From a checkpoint of a small transformer trained on Wikipedia.
Architecture: LayerNorm before each block, rotary positions, no biases in attention or MLP, untied embeddings, attention and MLP in parallel.
Each number is 500 + 40 x the weight over its row's rms, rounded and kept within 0 to 999. Layers, rows and columns count from 0. Numbers have three digits each. The size before them is the row's rms in percent of the matrix's.

# down: layer 5 MLP down (transposed), 1536x384, rms 0.116, rows 127-306, columns 32-63
# up: layer 5 MLP up, 1536x384, rms 0.115, rows 128-307, columns 32-63
down127 102:464528495491557542521466444542505515505437509539471464508520546533415496445454418589438482528503
up128 110:486491503489551505465503547524434419464475567441463518477554503495466536430524433501499580446502
down128 103:535483528500535446465491590458423455414548531453535449464504537458571505469489465516492571460520
up129 107:477598465539447493486482511571557478505504462560462556483492454507526484511481427490436508465551
down129 105:481582459449421523461539431492478500530499530469520529438482500483497534506550480466441494480554
up130 094:558484496519512464490450487508513507504517464577485456531524472510530462450468530470521501452479
down130 100:564420549539500494477502504477491523449489521488452471496413494475471519587485460520570510400526
up131 109:461490478461480472541476503501509434458475575479461518483496498528440463475535450364508493454507
down131 103:502502496486448529463493468415465470464511506491531508510473468507505472502446541439499421490503
up132 109:469518430442523564453512509366450484481537448491473390449528547475557532573474523497455408552438
down132 102:491462436421538556476527453480487458543531459483485484498457553576452402472597497476476493527482
up133 095:415569505538526497526499526601557456509498537565547520463527460470509527515524463545504533506500
down133 097:589504485523461453465526488486558491488525504535464431498481534498420477515502500496437565461476
up134 100:493456499471521520440504559527496478457501471528525519498441570534513492485543551517506438456525
down134 105:508533505514539549494467474441460554468445483500530458541464467481494541483534485472447439507528
up135 099:515511482490451499457443553497510455466506454481567513411473502480506448516493495521481421447483
down135 091:485548513529434510413475453467413428519457480532498450516517541479497439487520505493487398522453
up136 100:429437486493493471486517511514470568532462511514524520550472464535470509531416501517571373540536
down136 099:514480541493393558544522473481512447421507456537552519399467547432484463524521500502409466478537
up137 099:453519538522486549456563548447500507537508485518544502566409502529447460490453531427469553505484
down137 103:528461538511435493548505481491528456483555481475442526476510532484471539455494448534490531493479
up138 107:549620501509533511485500439463498504477506465489480447469501453524499487432488537523515546508513
down138 102:447491448594482500510459500467473508531483477515484469510558505506470475481440525485514580509493
up139 103:514546455524512489514485411566546427485502481468521468498495374517498558508489557530480504488541
down139 101:457535537453451481553495459526539517496521460458552589546489517461561522466506499448523536454487
up140 096:432568486486430512501433535479584524478471499559559438537564570480425450525453533548488478539513
down140 100:520464523518521557525585525479479563530510519551474548466470447514465471559522561424431585461463
up141 105:485439460458545488482502551531484521494562473489508423467495512533465552473463533425552442527546
down141 100:551495532550519597450483438466493473534505489499541544508519503487458559494520496461527572439469
up142 093:441534517449545530488528511433531524471424486530485449557555431515469541517527494524560447567572
down142 099:566524444547474428507500450483469519506547513526548462482496594489529486536491488455452517459493
up143 101:477528437517550473491539483481559514454471587574529536466488491468546427530464518533493464491575
down143 099:484519556541557486525499546460424496512516535536490491523517473486467514519591459415501566567504
up144 102:534551506557507540450495498451379510542523432490530505492520483525499513558450505519534503527466
down144 100:536510522486645479529508525527470538501512478514510561504481506455500486501455511413455454511503
up145 100:473450530439503516461542550493432547484516508490453505474447472505407575544436493479460492443450
down145 099:469506407501461510472532491482528511526474392561463452536539445484497511498573512464504464508416
up146 099:568513458513540515455527491553505418489482431479478540426531481518573425517520492510488465428414
down146 100:529490527463459494563493491573560491511494468505416495479575478539611465489548516516478525515432
up147 095:475493524590491593525438543565506510529474472405563506440498549531484503496429499530504468501512
down147 106:474415467546591544562476472546436453462514473498490494475535488488512457512518535538498563556515
up148 106:539468531514431543511508464523488551492521473509494554472584433575456574507477487499451468549499
down148 097:447457517481473564510528546517453528530538530458471434575435506515471539459533483504461472561503
up149 104:482533518578494552519469461440435506494448528485528487490464496507474492429493494539555516505484
down149 100:451548465485491478548524488508487485501484518414552495502502405571515425429500549483465570526503
up150 093:488518513485485455412448505530594518529479513475475445467508509494398602456493547452546525538458
down150 096:526475551517529537516571506490492497512538461501533555524523507513534448480511448490467490504481
up151 092:446461519517485528478497473553534431501520523529494499486461467412415522550518511500491516520503
down151 100:494493505564519482586528522514498520475476543487440507545537537561530480521513518472540526515482
up152 101:409531572501464515520506420446524459474576480539474498532523456524443535492518493454480521540530
down152 098:540521507473535549487513515519535525469482428485500498498479392552501526499521498494445505498501
up153 093:463523445497420505497533602553510501471492429475507537408545486530523429451516526535492530509475
down153 092:511561521529523482443511471483539491461578553527518556554501479449463561533475489533429458464631
up154 103:559498436495548523474486472517456451465510501443510468448502482495504551496511489496517490484553
down154 101:526506529454485468416515497567471478499394502426497496412531441449481511432515504499488425484531
up155 100:473460570532489493504449458472463433534474485485453496457461500537472514509491529556440470512504
down155 099:479500517550461476464484460526525510502477455507499437520461441518476499557514481557470513521428
up156 095:491461573475533526431505478495487438499578533491454450514472503501535584453456458549418504522530
down156 101:454441441556535494567452536484492546445417480516504517539537510481505491538547511509526498548489
up157 101:507517420509459480471477506535582517510454483521552456447435565485561543432516526436521490553456
down157 097:508519557447442481479542497540547494481501505537492466467481464549476494490559555475523541515539
up158 101:445512513477523503424478448522463482517493504573533440371481472507547547526485502453481445461514
down158 101:554504526469491492435510501571505487560476459416444529528534478475512536544583486525487411455467
up159 096:487573567467484473551482467551457534544518538498495479490478529540522543547478555446402527492544
down159 099:552446465495553522468504456446497480504565509486469503525517524524437439514535481471584507490481
up160 091:535530552555533595581546484466459415516560494454517501476503468494490509530479456456449449530543
down160 092:493428434557507543455532505516559504526460552474534528476567519597454510458504507488458464449467
up161 106:450483528520470496534501507461546533452496549419492490499470513546510473516518539475482543538519
down161 103:479486536455510439574474477503551501480458447481518523471499530487495508467515534545477502568569
up162 098:517501513482483485470492535563479474526497489476520602494458448509470556501460527433478607446496
down162 094:460501518484535569466530497523515557517509500434562472457511552469520518526502448567480447507525
up163 092:494528515580550537550555615581516506521467511458497487421441500520430495453490496518539471520507
down163 094:443538523428586488522547543415533494515499471501478505492552457487524494557490488486508479451498
up164 095:473458493515492425525484506491555450474501517437545504517503478531548503501459518515541560510497
down164 099:488511486522474532469417497428399476509510505506539521516533577502449507541590446552459538473489
up165 100:514547471537525492507502475457536498523427528450482470473502471503511505447542451545467466488479
down165 093:472475499517465540544541445531518463503525488506440553556422525512495519485444517554537366471503
up166 097:505513541486498527497497480501505508496460475539577541471444486462534492484464441543563526538513
down166 097:570488433476469439505472528500522425532433542509511470548475592560458464498534508519485425485491
up167 105:451452527536465463532510480567500500493539442521487481534423500505419481528419480475440445484516
down167 105:487502474520464528505537594419473488500505513505530518560471530458519528522457553504468507474501
up168 098:480433522473462480532537555445532479439521504472544495524466490578480492482534489546491542618470
down168 103:491534520462460480459569523509468519524454458491477506485492482497625523413463524464473488502560
up169 092:500525458432540466419472454553479474594509469446499479522465466492564509459554470446501515520481
down169 100:490478505538504545508473530500464558449539498575516497389564505556419479509509501563495557509506
up170 105:504451532510492480482452592539501482470479494458529499534540547522478463479490482533547466516495
down170 102:471484512512458507504518503526539499490487573535498457470495531443501492599517571524571468495510
up171 097:485511477486501576512466499475483504462550530537523492505542498483500518439468569455575512558490
down171 102:557501507510470484493515522524431522538496424494479525474518480549526480523535607566471432494490
up172 100:537574476499562495543514512504507553518626508457434504406412419487410520554479508533494521513491
down172 100:531481489508480498489488554472495531473522465572486483568528519490469494402576561447503538440494
up173 104:477422537576519505496554485485513380466537476471538493445474435469463475462569531444529486502498
down173 104:507524538526502564490509515480519542552456441512490386465509476498559441472483544458471516512519
up174 101:464443485423486491486529536499584470515478513451491510462482497514470518507471493521553531540505
down174 102:532535464440492483444488468501500536507484444528501504469506490448484513489508482504556590504486
up175 109:468447458553518475458489501524451473522557493486519568508542492407538574549498490535525508434527
down175 100:438479539524446438551493478522476567508534536504481493479497555492454488457587464535449457537482
up176 112:485455568516466615478515572545493472435507527452535488544504471503608465515537435558501482477511
down176 113:474478498437503535414499534507495591566466571507494482488516474565573491517529478510529453509514
up177 097:492484454638481496516592547527463476524490474526518467458518506515456477523494535467514471489519
down177 101:601494443484514571461520413502563474457509529455473475540484471573477537518521393445464487537559
up178 105:543467459457470479448481518497533480445454498428512492515529580514562494537543489474537505474509
down178 105:543536520568437490501515421459516477562481496572475512529502516547589548547501504451454534538496
up179 106:566474591551493551441506494528596515490512545503453511493576473469546524503573488517523452495517
down179 104:562517550508537436538523503478456527443531511475413582423481438415432558453507543516587502503495
up180 100:454571495432523465500450500445463501473509503416515485443481518491446594496527543500532553549546
down180 098:516470510516460495443492493472513562541504522647501484481480503445473446461484445546483550449527
up181 099:548502458513447446533501500474450492474501550489539545441495446429500477528428522502520495516525
down181 099:515479487499510510538495473454458483523481522478468494529529591497504459528521460504529501457529
up182 098:451395523457502545445533577458408406478531482513404497487438451532495482479519487545523481494486
down182 101:588512455468483489484508567473578451401500540463408514479483565464493577467589433506535563491468
up183 102:534478502484535431477510580467421462496445464514511521471547534513488493433505526515596500503508
down183 100:547502421501436496493539484476462523513496562477465552463553476504475482517459572506427444427439
up184 100:512482533523558531427550517541528458531506512522456387513430500523482526523563423499547529481510
down184 101:554525501476487542471451479478464400512498470544530505458485539507476487508506546418454461449438
up185 092:408605454465489528500501478420501545509522490569480549470509422502487521573395535496465487463452
down185 094:474495512499466499417526486502450454483433454500457500514449497477554510524530487465485470518519
up186 099:535534440582516538530429439512388554495507513472467447492452551439510480581476543501422507461427
down186 097:533499503430489498554472582484526559518498447469541528502426483524532512489514553544492517461487
up187 098:453552495530464535521510538561503539527507496514544463532529461438477538520499497469529534496563
down187 103:434563523549494425519442441423495480459522563487505476498496526524491464523510461548509456503503
up188 092:522549414471438425591537519452470506517425500534519485589528475478488460495501488480387539500531
down188 096:527442540530514473467416508483550493472518543515532561551464491530508529564578546483502512510438
up189 107:454555493535434506456533487408485492549609506549458504427498480567525472471517504550498547487506
down189 095:459510498441577502510543473477469469496478500457512444450484447386452606511458493519467494463474
up190 099:545542399456453459504426577539517483547450508472486523452490460477505484414457567452507530481474
down190 096:502475568512507499490489464449432523519542565456488520510525432482498468522508429478545514495479
up191 110:550533530441509468444478548493473462464505434498525557532501378460460535561569464440531506560446
down191 107:463506499467430468499532486505523534472492450518498479599446439470462517498552467485488558426511
up192 100:471513547496486500566509473532490487536462465490529478427506453501569472522358495500507499511478
down192 102:555408513500563527579483459534497455457500465505489546526490524519467488503474526490542447605521
up193 096:446520492576503519511420564500438502545444527488450466491466500535437530423423535528422524514495
down193 094:493540520552456495502493514543544504513544544462488513521456512478573529464570499447498527494491
up194 101:458451425505475425501466510457514472520505515395524439506450495508529460417516450523515545475484
down194 103:474413469542483477483515445544488476494533487487494521516498545521524515563547504559500471512422
up195 102:528453510486488503498537423557451462458520548508510481501486532490493526549518463484476469485518
down195 100:514509485538532501550548490476499464495507457481542493474563491523479459483455490492518543432554
up196 102:566463521475487502477542516491462531508507479452471479457492506507465509435459457473496448490469
down196 101:496440527474440421469498495498509498513513566469533502490489446476524522462508523542489426428510
up197 098:507474488488511479507496538541544512536489467491495476495481520553434543474450511488427549469547
down197 093:501524398574479501499480497478455484543491470451548529536494503469428501541464554494448461566491
up198 086:440522454464511452469568517479514478447474476482558486535492522528525485592528478484539415545486
down198 108:538438538495475549472491505544505512514515498481479553484513495511427468486483450540504568449450
up199 096:499532559584507552509471578557612495484418550512467510499572439536476524466429533524497515524572
down199 099:569454539491504525516529416553563394469497545557476465487491476471523526467503450495475458483452
up200 098:511510509512457502498506505524516460494497508411515432478502498531501491578533538524459439521544
down200 100:477502466509533460566521570453507545520453478532413544500500522468498500507528459528527548529591
up201 108:475548463466552498502442466535459477411412495464520546503454438526513543513505547511497574471536
down201 101:519475430545551442511502512547491513522522469519579555550456540538554525535517534463509520484591
up202 108:468491565519522516416454474517491471501449521425492507523523495489504501534386518552472514508561
down202 095:474552486488486542431470491466546458520487492471547537463515537416535467530573523479476458468569
up203 105:524528570487471491531448504503499492503474478547461489502536473540453567514498544484501509497482
down203 104:559588537566443488480492522545543577480511508586528505552482476542539508429525562510507433434442
up204 096:519534534433472540504552532479479444541447527443570488470455495562537479508486473521457524558483
down204 096:476444525507512551541535549528501445489493475503481470537559537504525435455475435494516602510567
up205 099:442560486484447513494435485556424403488514577510548526481477549532458509428483466454554537561471
down205 099:509535480477448555424523514517463429482521544491434485460548547497516479460489552448487467552451
up206 110:473466464498549508472576479436428550564477513503459468482466443503464496573525457495510462552558
down206 108:559499463518494601517566472467461497533526546466491519479419491537544462545519463568489496510498
up207 099:502518440454502501514453425520503466517520431519511500488440583555507548488532487493467463468481
down207 098:470469522512488503543582437506532518504429487483543537510477464523582508472526490529523455518515
up208 109:494492494502562470476578510534493533582552482492466502453508551542562423476485486518477524500485
down208 096:464436487544463588465465468520546510511510443570489527470530461450484491470520495490494489568548
up209 101:485505464461588476502472460541481557496511548521537522467592486548553499401504441529499463465515
down209 105:470527436474504589411497504475526497512507410506472448514491537507414509543552517487462492522546
up210 094:386552493506589470529482511490529494483556581546561524561419584490477465504508538467441562481518
down210 093:562539451455520453479568541437482538436481528440533492492502446573489486444525507492504421520512
up211 099:526514550461484534417524397501407489454429473454464480459432491543468479530534510443455495496495
down211 101:538512469545496506561459598557423459487443459497432443435550458504512464476492513490524477517474
up212 087:512503508446469528524587509530524588480432566460447455488475507504459516486557542469516494515494
down212 094:456548511540502454482393550465477493489567426508570457566472448551509434538469508491518513542533
up213 096:428529560543519494439477545510539496537478526456452529468587519491464485503540488504505494468496
down213 097:483537516462450504545525492469442501528513456521489565479515478490554505482440516559528482568514
up214 091:427517402459475539478524493501533503402481426464441485539515519493528544478534502440533441546539
down214 097:494504522538562424516465513487492529525483502509539603550485536521424541570536433519489411477457
up215 097:482475468536488487505477488442479458484516488482530534432411516461503426463566474468450534501510
down215 094:472557558509473436480560516542517479551532511469503464468512469448515530578517473560508563553454
up216 095:611572538501461551443511468439436505470529555478515515561545480530542421440528467513482534483440
down216 105:494495524497476518490557463497483509462436513472515444520519446449553492491475489531430551527492
up217 087:527503453498502475562524498537494506524565526500547551525483506521461464462481482593514554485503
down217 090:510494502505397460561522545470451481501503508495557402498578482507476448439526494396507551523456
up218 102:522525471533554513496507477400471455480484476479575472434516422540554511521450472476519511546421
down218 101:470427469455502463458500501481480445460434533540509501526548493459526548522514536517501444533535
up219 101:531525480525548493465511554483533493524423464555505480481480470504536497457458571533469557491457
down219 099:529499468494527469488530513493508531458474539476483479451491434520478512464469443485489503518510
up220 100:455502493505486435526438477547503455496444510467541464505461458477517542485562463534539567508505
down220 099:492458491509474527499541480519457505457477450453504439538615545469564520513489471549415471492424
up221 092:540506504527552555489491428530483514504542482496520520538494493500511446436539595454504496415557
down221 098:478431526624469457534520520537486585438509551443484463442447404463451537504429456524523555517479
up222 100:508466553516503504495470455529468513489489534535468465484440565451551481505523563482511549489496
down222 106:487490484503575537564572515506460450508543518595469488517544598468484480480492530459481504590530
up223 098:475517503526484432451576486533508456480448499498485485459532515467455505518471502486555483440501
down223 101:489561407463466515520491487528507491447545480452430513513510501541517538503518450513401398493493
up224 098:411535506377533498561448475545533476539544510497526524530496509477410481529440449505446444479508
down224 097:512516517522513576469577521551457512495471542487486577505457530473468559501551430478504451507457
up225 090:534528468404515443417519562521551488518488501450501534528541445494474515559490482529472439568468
down225 093:493476498471516486525491498489573518497473477600549553508543499488456510477495489445527545472457
up226 100:445474507514511486426464583459564475530543501555465535476485521482456527513452566521464566455501
down226 100:415488531460487470508565535494571474475490528437433527426499426471557508481537496497498551465457
up227 099:455480492526508568540426548542441528579503407555495511443471478544493505510511532504462509507526
down227 102:534479474462530549439576535456477457459483503523545531473494518439469476491477562514519587537518
up228 102:451465588522435488546506514553540519524493458483532503545520484488500484480456539463554474465547
down228 104:505488544478456458492444503570522499445460591534522453450514445561520517513498467458522443505506
up229 108:494601520478523502528402478452493532524453532573466509541506496492508503514513558510499420472457
down229 096:548471515453482465519593524483542496486563471425471513546463471477525454514455479476469460564533
up230 099:543497520546570526417531451488469479524575558494473487431511503425495516518494468461541500501474
down230 099:471512520489492494508430516531508516458499520508520499462555517487520491441461514497518588467520
up231 098:478447522502494421444561603465478434513548450467542446479441530569577511532461538437482509451554
down231 099:534524533536481437515543498498458527520566535520420523534426521461460521543482506494439510438374
up232 098:489428549505500494517428488549488477503538556522503485573574545456453513511463446465475489557401
down232 097:471471530473445455385583571497481511488498596464514536517426500555556449466455511499413451487557
up233 095:479476512483544550459499485567449493442517465518586490540483432435479493501528511508493486465534
down233 101:526471528506536528477494448495496517508461555493508455484509524435484594553500526542472436540526
up234 100:476468474428547485514487441549491442517463575500515468479448427509427458471539510514490437507521
down234 104:446504496527538506493506498421482450549441497528532503524489527419517528433477495453576561512520
up235 095:456550448525488529454501515494450447569467515460512529500471426534434452413500467538529423485563
down235 098:512480498491554534494469512548453524483494478500508480456519480515552482539462500473466449491517
up236 094:533463478520486621456570443523528477488606520515466497469514491526578439568491490532559540493489
down236 093:484453513405437485509456472448502485471451533509499490492496506526476533463575542460375619468505
up237 095:515464491452543489469513467582525471548447501536552527492508501483509489486515481527444504538521
down237 104:547505485525539493475472397459556534475500504501529539532408584538480485526599510584532578455513
up238 102:478457506460498548412583529472475509444531545450483535520509468525524557456493514508508508509533
down238 094:490545519502564526449442427472478409534551549517481507591503507474424479525464510413466291549448
up239 097:501511468442511466482456423517620509468487567475541583468502531562463448425459495507514482437504
down239 098:519502438536488495509552590524558572483486453500494555470567437480503543443513469557517503471523
up240 096:457491460464493503468518568489465447553436556503566457449492455601484548491487517483533414447569
down240 101:475531505486572481490474457505470572450529540484474511526478545497529493438511517509439540467477
up241 098:520497426476477525436461531549624458518493549482548553527434465509499470449490483420454568492485
down241 098:515528525521531480447571503476481497549501514530526500504504457427535512506554445523526600593468
up242 114:542554455554418531483383556439435489565508521505553458554496504428459487505571565510514565452545
down242 121:473558529457477462498505476492539520462457535412562486422517485462497496544500476450559593449449
up243 093:541486533519493484427479535576491481500539524537499567528500489562462490500463463454541505486466
down243 096:514511424466521543449497484437516443462512446458467506415466465503538513532552519451502466470490
up244 095:519524475435538581509485424437477518433477479459539495515484433556451490507512586461424505526507
down244 097:465514541567519473480504513493549479573465486511559435414544507487513507511524513514526587520562
up245 111:480466461579527477481528452543456456536414514519494511426538481513414510555517499512442462514481
down245 098:496418447539492527583585495532477575437521482616503493545569530446479480564457438537486441548533
up246 090:486435538463506467455527491445450516495478518515434431528497459446519502488493492473541509585511
down246 099:522568453488501545559494565497533531477492505463496620481483537505509520506547520515441433398523
up247 106:579465468518506547505500516452550600518487544514504468537521431485467497471502535456524463539520
down247 108:519519521496498520518483437501428450467412463507489452601507473475548455489515566523473532488470
up248 105:494442480482458465481498527523492529482484492508489486477492475497472515447454595500520425491499
down248 108:498472510523490495503477518509451486495466490480508450541408437542421477528466574544524540444423
up249 106:499472503496509495483536542546459496453555510563427505492475530533514440494485561562533471454478
down249 100:537528474561441514514538534439434547495506551515444534572517554485511411446440521503545489525435
up250 100:514445467508530522392487502446454502520481514480470495539466486569468487423545492541591483529497
down250 105:496498519478425501498493473559499563559495486487483460511549571538483486494493483511562516456483
up251 094:544453495435414497504522521507405553538490493540479478530529524455535507474472515411504451482496
down251 094:499506462388474485465550523498480517523430562511470470507495526514536478467466488431557475462453
up252 103:489472439461493454519506446485505488419499472435540504534544469526494436528472513534463555439455
down252 105:526522468525492473478510402425569454456481471431529563537512504490485515528522526584497600492467
up253 108:476522526505479473532512464441532459543549518514502461497477463513496476449505533524567486605549
down253 107:436484504516454497430478488443465474584504494509515494508465518499519540606444474548499411414500
up254 098:505534500536481513486491472495512520474552511471486462531568518509525552569577590565474533476472
down254 099:497504489511473560411466556476500472505515515476504493506510497513454486539486439494510566451504
up255 092:467483483527478459485461508420576465530503496528506520515493477517544530548510492446503537464512
down255 096:546539526490488524555567482620487534469466505503509497434514469543474531497503521481411476528522
up256 100:492466519461459514508427510435502425597531521547499539512543568527491443481491487552446460407595
down256 098:515523525572493568478590481557516524471434420479500502529473483517461546478441491500448432530463
up257 091:461517423548507486506488440487510493527472498549534498534533485551439472484459491514509459487539
down257 096:494509566544484491553503536469485497515537515503479478491516468451553453446440496486459514555448
up258 099:479505454417475442520462452515489474472510491520452511476428567527504502444443549465516476531460
down258 101:525526466507490489571503577501531473530482552502450455520518552489514473514439468511537482468473
up259 096:519456530448492530462522532537556492531487459491532497500504512480510545482517497458488421472524
down259 092:488538450502481518544505447449465513438499524478497551479492433477477459468449441482552459521507
up260 106:550505537573491402469472514471436542471463508514602435562530478437430545433504578494507486571505
down260 103:497522491511545413481439475499453499544457520485551508466543466432446470477509477421449538472511
up261 104:513537514463483427526502553475475487503458468551471510468431508510564509542503516567542476573529
down261 106:528480507491455463588562533592491487504446508528452479504525538406525466505464486503416542473534
up262 100:592464518444583495552485537485466486467456511495500524454541530480472459495480479499474528533512
down262 098:485442498602457606491463473420447533547493530547498536541459491518468498552506541523478467496465
up263 134:503490454572482520519560487556522463497536462515517392461467491493527477467399509473550513465501
down263 132:487473539493554538507451514520522531561496514524494507527545499552446534542503470524486541524449
up264 100:494520482551541483501532498487499435501495488455470441487522471588491577494445517467534574490525
down264 100:458456536481500558478519491460548472505533475500476533514523521526523464443502469498545560541410
up265 096:538482506526568486515526601487515481532514459470584521540497472564457522595466488455463477521520
down265 098:510494446456505442566505435498476459419502511501475497445474492498478470397466456487537507462565
up266 093:518522534560526524548505460441532489449497559571486443533583473484526527525480432542489516487482
down266 090:583463487502477517490485538538428493428504537510449537536450533543508488412498472479498425465493
up267 101:441533518535558496430486540538493455449456526476499500471527434525492540499487523459560506516481
down267 095:421496492533518487529450551479510531478475566458469545493463450501502476564519408485585537458512
up268 106:486530557573453511567461529508514478438543531475558513542512409484579455496476506452534498472428
down268 107:519530464491543539476466397500418469525531465450445520538471524490532469524516479502576540510492
up269 103:462518503430512474466523566459551429560503539496476488520565519501518467450512461498456525540489
down269 101:484448550468431509523500493500540527558473598512531538546529522473511455515475486511538562551519
up270 098:481516378517468484572486475550471533492500541527455530487472443465506486498532537480440472452426
down270 096:553447516512499531461511484502476466500458506523522474489549534474455466530550488492416436496491
up271 093:531513528492518536522520474507526550501529482480484511476509500488408601478490533401484506540510
down271 096:513530478510492422429558456542538524462458528484436478551497557510545552499502545515452535533543
up272 098:511574461479547406477565466504561488473522493524550446503556476504490480497460466450482535466539
down272 103:439558467524513495539484594433604533430457475391520546452491472439463485472470550504468517519481
up273 101:437444550457598477436538555498519466516474506468491548519502502564543525511475445508465539450532
down273 109:495445423449532435447454532543483498479453454502533497459566535543464535513461495487479559496438
up274 093:509444514521609501464421491517468534521489544561595505500499576513499582489436419400482505514461
down274 097:474495523566542489510481513486494508523559478515471500576515434503509470534556556560466513479506
up275 103:487477491528516465470562508562488415536379488504493540517500494478527529536395426499506513465514
down275 100:573537482452508480474528503546536446505515474521491482499476456440544588509502557539482492515543
up276 099:536551553525511466491505485490446444491459495542475478495526517478480622504494542515562448589565
down276 101:533516434509503411511517486520541493502451511483503522555441501459462510559467476496446474509534
up277 097:458471445490530545489427481553505535554451480578524514523503483485444547473550491527534408509469
down277 091:564571503464481462537528528494502488518521536479447474496506526479493541469517526480423538425454
up278 103:468493512480439529538471493532509483503563497550499502441528480538532494533471562454532529535434
down278 091:558533532516440517446437502516511556502504561603464519569442480414528499543531442521540561473479
up279 100:527534541473564536488506535508506445466501496463486481478529503539477527488460558462480460410469
down279 097:508503529479526531483498473484475553566552426471437514495513468531500488464542496480395550596517
up280 091:443503476544530595557523462532495539413551500441517468574473430537562450521545464494492505507476
down280 095:551467558440454471452502514453441479515458533543485505500490537493495500498540482567419556499476
up281 102:501494488506540533492544420531484520496476529543417479498560508514504551412453575514519504504456
down281 104:515442458462527508471491508486458539504560520515489422499567479468512411507538497450495516482512
up282 098:569551523443547547520439471547509494433543499545537501488485421504495490508551541401513524501580
down282 095:503452449522475429514513537464529472501462527483524542484505507416500499447513489531523575561540
up283 104:500547494510517448513466466529508439452556487548466509493472555447398437546517456473454456478527
down283 103:479526479511510498441472498495488477466576563461458371520540438450504481497558450465477540543475
up284 098:461488495523560521499470516490369511485524491521482443420445419490513502565527578479548487542521
down284 103:465537498511531474485523469478552518448487487493562567536499494494489504463522492492461536512571
up285 106:456495472564505545466499466448568553530532453515514386526502475502432506498484493525500512547444
down285 102:577500511502449532578447599432470565411570473473533469502514486554526489523455479440514475471535
up286 094:507512496533483526489506474465540545504526579530475494491478578516511520486466579488489539472542
down286 094:448450500469505436518532503551547479491527432546528494463499507513480502494513462477498389492433
up287 108:528498494500425510496504437522533529496520549463440514492499563511559473463496494478424585510474
down287 103:498550488534496514445424474422521503536481465486490551502510484506443577479486546437440403512506
up288 117:484498495532505598465457509485484422561487501465526534538507475442494484396503452479555531430476
down288 107:498487536539456513518500541478451508495465529510480527506491433533475496498512444530467539527584
up289 093:393565493558548504495470546499482476529433529498410491467443505512500488493509475445501427476521
down289 098:499547460504415466514556470538552482432468427495552517542489474551474494454468534507473500500425
up290 102:496496490464484505496501501567523483424507439457553487503499574482469528498509516496507442477479
down290 099:480519473467499459492436547496599561483535511438465489559511527446490524455537538490497527502464
up291 102:533545444519558470492443521450500492488528483468558470519479489494462541469443557450493557519474
down291 099:447515541483580511520559416501540557457476484531568543499513535480522480488515432534436439520557
up292 103:498543477489431485420545508521511496593471455511522505514476556540500531563539555580484506477518
down292 100:466479550501515479490509530473501453460513423505502542536560560439535498507532490500509400550525
up293 100:434497473486559505551543465562447454536472488539466506517461549513509530441469502504558429505497
down293 095:486520505506465449470468488501473519519452426503472552504518489518534518425497490453509477486431
up294 092:517562468464549523466579561507527538498555604465504557500524545513593516517466489551410518480508
down294 096:491530571531487458460463541518521505554436468521487425534545521512533511483486462478477604563550
up295 099:532446522526469561511495526525533467478427452559522462519483510554538453520495494492497445484483
down295 099:516576474485468507449476534495468492516491536517524449521463540507515571448537504481432530429526
up296 089:501531433457514533548473434505499482569456530500547533479498524513553591475482530483467508507456
down296 096:453507563508486442525556519485471546541536507511542479564446519532468489539492486472537530538466
up297 092:508541543508526516484489517545472481526519529571473551512525552534481508534445515502552475449546
down297 097:501456481540539413470546466425475575512471538445518497479510487437483422533522425461505496502419
up298 099:484476546488578522488492566494596482456552511514497524541614574523512530408516445486449491486562
down298 099:480534505540404563533510463492490494554513517494523434482505527532562518524476501507485427573404
up299 095:500465452487476507554489542441544523548526536449488512473529500480447466505448486542474539507519
down299 095:500468523516504468435515561522493598471448486508560537483489538516503482440452480476549527530445
up300 119:510465518468493507551507501496553525484495529463494537494435451508546568539454528635523473515472
down300 127:512546420535481504553474485557465372454477415477451522516440550486522516533514498540485482498465
up301 091:477507528485539448403477537486539469459567510503499442512555468568539511465504481505494397485462
down301 098:524527542525483547540432502502455527509448477540461546487479479491478491467496509457555571556540
up302 104:575493493471446471513536484498496519474532464467492473470565514493497521482516503497390526486492
down302 105:468506520437477425482500543565530504448523468509516505437465490455520473455516434453503546424510
up303 114:495457482479500529457569475471471523505545468477503482462522570514454508491516505495425499474530
down303 115:528538499517445488486541531473469511425508467480458458506491507439474509487526496545445495493475
up304 104:551578491453482531498562480560499521540401483512484535563473541495529506459578510513474520420484
down304 095:583511484519595559459469496464498486487544523527522518497499453544511450515491536503506435549485
up305 103:434456474499501499527497534436529447499499482515479504479493449545458495513445458468452521540487
down305 100:414522478482467466464521538541496519534539516495464469513504468499528532476520479516498481580488
up306 103:546461488549545444547473463550549504459490542481494575477508428489521521550532498532500506537536
down306 097:470522467440581493477523542536490526458478484519492427462520457541480487515535532497477539449492
up307 102:501460553508460509503484471416531536452489545501461522475520441528460539433459555487508553468573